{"num_attention_heads": 3, "intermediate_size": 1536, "norm": "rmsnorm", "rope_fraction": 1.0, "init_std_qkv": 0.018, "init_std_up": 0.018, "beta1": 0.95, "schedule": "wsd", "decay_fraction": 0.897, "max_seq_len": 1024, "max_steps": 2230}
Each number is 128 + 32 x the weight over its row's rms, rounded and kept within 0 to 255. Layers, rows and columns count from 0. Numbers have three digits each. The size before them is the row's rms in percent of the matrix's.

# layer 2 MLP down, 384x1536, rms 0.237, rows 319-383, columns 1024-1087
094:125142193122146148140195159125146141123097130111134170171156113141142113155137188125111111123166137100109130141147104147125146119074210144149130134115130120080121077218127078155159103159164174
101:116152158156146152120117103116175076159110139168146056142135143084143115089155217130153119053132183084144091125100190122117143058128150158111119157102111109166161099131146095099133081135166152
101:170121188131105108126120121121111149079136127124109114113109123065132084152127210165120077139130076154139175100123123113108070090127099131107110083164130170148123165138109163156141093119132165
096:155129138019113118161094144137160122089226111103119159095108127137151114169164112129123164079144102114192071157079105101137099169099092072132080132157120127101056147141129120095146110126102087
103:117135175103098182130091149122130165180130090146127092100111078151096102149074138162101068065098163170105199162117153102152154104153133133091113123113149133148159110144060079124139100113156103
101:087129149163131158105115124144156144091108174121146119129206119118131176166120152152063078126111154151118122171108141184131177114099134072119146176100131143135205113126088186130169147131133127
101:136183103099150133099087179205122108071169107142140137133175159112099125138104152160113130155134083114158081042085118111115142173133136149114105137087102106113158140138141099107120044139085149
102:105111107114083139161135123138107140138115174133183162131057162133074156178173106094124120132128127126144144098151161108113098128119119118115162076159167102114064129144167079125060138168161118
101:161181099097112128077168113106085097085166115105099102115102132127128096108149137086122096053122174157153138138115128171138169144152146075129109128163169123120146114078149151091153149114144171
098:098160130116070150149066122126080113107113058118155150097166148128185131147109134127102128104042163125080113185131127091134087063166062086131167167053082082092141121116149189164121133071164166
100:151074143126122157122119147153122123123124086124110149115101187133112043096139081102143174161142149194092085132112128101140097137103124135119135127129119142162111130142100096184107139121128147
102:153178127123144132104162092089134092082123090159096067121124197102126130116127129128165162151177162106048118105102164125128129093122114168183099131125153104108094162113159181125101122040137088
118:157095031132157127120118097156127115109171159133125122119144152101105113119058092095118156146127083141126130117135114159154197084030142123191079096151127221076171155102163134116104097179183103
097:105123097121117139155103115169124166136118101090128103140099100151044157116124070150153046158121032140162090149074190142135126101098154123169069160130096105099120140085127112129088153134131091
100:121113119176100178113111126113134077098133111126177128131106130189119134134121139189117139137136177141122113171156081151126103115164098129103123154129166103139136119194163062142155091172108084
099:071103106112103172177074111113136062172084100136067187130066071153125147109111124177124107137137155135117206137198181133156130161178118164087097151094116102130124122149151099143119106146087139
098:141134123124051087149107124081189136095107141143180109121117130086125125101153075106093158075063153147126103143125097123096126176112108127158138152127151177092088172065126099152138113111169155
098:114101134121132122118113088110047091180104148063119154064119161140113058207220116151145144065094129096158178127121151058175153126069142103120119147094212129151103171085147166128151185152117104
105:050088101142185070147060132149098149153102149109114106092169151148119061093172080161122097125104161102132163125148201171121132113105109147089098116113128116182143179149117157140114148140148076
096:174122158126157163177119167072146114151109138129127177101124141161151165130121132125117193099101129147128159163159140159123095115141224118189116095095130084166148143135149156113151140053174094
099:131143181077120177131145144126078136124077128183162110150146169108124106109078106169180164062140140169155058096141154148064099092129142111106140156150159096082175108183170176167132109144156106
105:111137068123104147138126170141090171134142163112120086127100145171120078137144117128064137103074152129119082071149112047137106124127140194207090145118115133227164173104122151089099104095144094
100:143131155148098093139116087068053148147123087135140136178144128174171093102173102136159073137145115153162158094110154161180155109121069093129109118105149157084109113167110078123102178109186123
102:185184151095121147115132107094111185102165103153159131139160106114062133117113120123081158177142098149170147120217167134149123102146125110117118135114128092126132123078134164127116102136195127
104:112148151179125204085121165111073142121077196142102150099092114203132130107148095115137122128108117144079120139150113165112131116110080125091085101161142101132106196102161133160080167143094169
100:144118111177112135102156148143089135141179144166109103099089103075137135115099134195169148130116174097117141104139166150143127113202059166148074140148037073100098127107188185154090093126157116
094:084134180117097106141175114138123147059203128127077114098132099129092164124070073169088103140072143113119117134129126111052092116106123097095119127164183104098129101118132104119085174137129121
100:161154093072119141157153118142151151141151164069139081118184120179110156140171127102128168167102141151107111120126129176127119089076109107088100116109108128162090154055104176139127107085098086
100:151175161160130116038165185130105122121109131108077063077136089101139164131113156126122137100151086153119087132113128152063088108174080132180111130168128096117157120080113112137146147137086124
100:170085097135090157169102131076142089169098083044085132147070110091150125101153103090163171095087126079133128151109166169155145160095137104164133072095048139167162096109158137176127157160141120
100:170157060119105120084177108130141081145116093125092110154128157085148133202095176107094162103139138079169099065144086119130133108114102130144134160140116122116152137118121078078150101134098131
099:162147154117181133127168132150143089167136090192115148105160131119134179121121136139085099146197033136085135101128150094103097197142125148128153091133164161085039139090119103114103150127085192
101:133061106126117105153130097100115091133111142097141072135165137127112204108083092093158177148136122118107152146150147159074139092106153130081182149145185121085158143134119159064133154113100133
101:090154142116079168128117157113061106149075077112184097131120118132089078156154099124133112105085122182118132094149123132125148097100124082132142154109107102105112139177105128152087160165056097
101:076103192137149119139120123093112157195079180157163079151178103115102100170132154114143159134149148145113162110149092150121165118140093117170105105167109128135075073187124074177156136102153123
100:127170189122116110212170160161127107170155210139136126131154138170147077107132124148102211141139135124161114168080137120081103149085180141132114103096125168102165167142179150108088127097143104
106:176083170139149174081110130072132093158158157138159155129179050171100137163085072147157120059086088105147105188111174145102103104156104147092106173164146171104106136191175119151188182095104132
100:124135119202171148142146145126161146180179142153176159048135139079123137138180113127101136106122166094146150169128111126095140167098139107141145144131117124140118168113165166112124099194104088
100:167149095181068119098132062083176130152106121137095134143132123130113127128113128184078137114131120177221180108149120173173119096159134101141038162109172131115161118139159107130092143162140050
100:145135158120131108021102104121091108117159148155102113101156129112082081181134080144194107141166145114159104083164124168033113179159161174143068103117109134116069185153132081115126151119140082
100:183162147141156169091112128104071135089178097060186116157136113178172093161152087085170139154121083107175110042094117116150154088143134108137132112106043129093104067082126136147116105115138110
103:120137185142102123155097191134169099153153091148124087171107188093148062104085095174120140089106127139131075094150135127132136142082093173130125146151154074105094140100190151148094090037112170
102:141132155142102108145156100151150083136099170143170077064138119175113148083082099105136159158140126089154133099179106121146145129150153124098106112115110174093095148131158109169135130158151124
101:103159182100140118146152155176106140154065128131158111138143096088134126033083097136079122137165073202112140132083108101126079146106092141155132082106129140106137156168133093087168140099156122
101:089117087160178208124120120181129131132141143105116118167076135196090085155123142153155147107114153128179188124226106099148120130116132149135102170122164186157144078117140159131070135130075103
101:134128084160083168096164167191149093137102143205106114159131111137100122131138137086196140200130114127077159114173176153093117131130135145093136069128102147141111141137140071142116143107146140
103:139122151130149132045137140123132080118140099085112121046190134103072155119150136126075121179153098117126193136129149140091086123165232152064104097116149146106055139129131050137136145104122134
102:161117113136097111146168092100169133078072087123144124087173149106071068141127136111136069159104079157195184147152190085118154079111145093230080151166120090149162141139142156112129131178128103
102:126108067111144140161144185151092143163102132083101116099145152128112158170186159176141057097155070127036140130182139087121187183176188117187148179098147154128117091151129103126106159099151080
098:128079099111141114136171125126108154131176117116123146085143131181147088122125122046140141133115122123179111157172160190143111138120137080134165096139141140109074085102119070103119082177128138
101:187141152186151093092167085152106150165172181105097090147098133129105120113164152145171067095124211070183151117131117145164148142133129105127111149053145125092104147105105173095186147180152134
101:055100076091143116097137135112099130184148145188178123121122143111127120125134141118191108068123161181149174139077125207120128171122119167161111107071117071123131100104142048117146162122131199
099:122062102112121179081162155119117134154100138119113144092113159128064176117086175100092129086132131194088162103145114216111103140127168135144090115100117116127134141131108129132155144143144162
099:064141117154166080115151145102079165111099119119091114146058124143114044156109154149194104079158091171144124170105074082158147092134144123171155126165118149120108156086094136125153157089131097
100:156172072106151144140143142109088114113168094181160148149116183128090118127153087126128086129087072155138113112214135163098165097126115108157061129103112091086072144084168144146116140158184143
100:114119124171158121079048096200146159069106168112151157202123076167118101158085094187135149099158108080180145149094149188093121174093100129163156140132096095148110128131085189065162053160168197
098:147152110146131133115128110144129176092070140156155099069123098110091156136097070128169157110142114114108172111159177100088106175175149080117163129136177173201113176190146101166139087150119089
103:105181109126134164113150114115114158139099057164167090095137090151205134135196116108149149149163107093112163100151112086129108117165125119121047124190123139153088161130152127078129096144114112
098:145137156071096170131138150129134176110180085085094142132154108097115138106088117189110076161171068139103105181158135175114148120183103155095114133084108129172120158069120143178198159111103123
099:138074169113144156177107156177102104116101136167136131098145161117136110102086137113121112146114131066074106141138110040113154111113102128124162053103095117114133142196131132146142124158148111
098:097147138098148140066146142152076150193093116108095120136181064137164100151122161118075168151162148174167105191122115162124168079108123148133099106150192162146092139153149138126173159141166146
101:163185142156132113169129059175118175102132163095133112014149109133178088157163122113123138167190156164112112143148156164119106085165099141146110119114134116102114138127091157149144107179078154
098:112058157119148125147099125136216115197158113109088145115124123130137114147130130143084092128188163160089164157058166089144127161149114105132108181223143108110144154123078125083110184104135093
095:130119111134152181120109081103181167093128124158177058143120112162210132126086135108105145112097155094127126163164134109126132103143141089106176125071139131111151147092098092139135107131095157
103:078162103138137150109160053118134173160124168126113135134179179165119124116150024131179095171114137128123118150088152142113159119123158104103161077118081145153155099106129099132065063101082114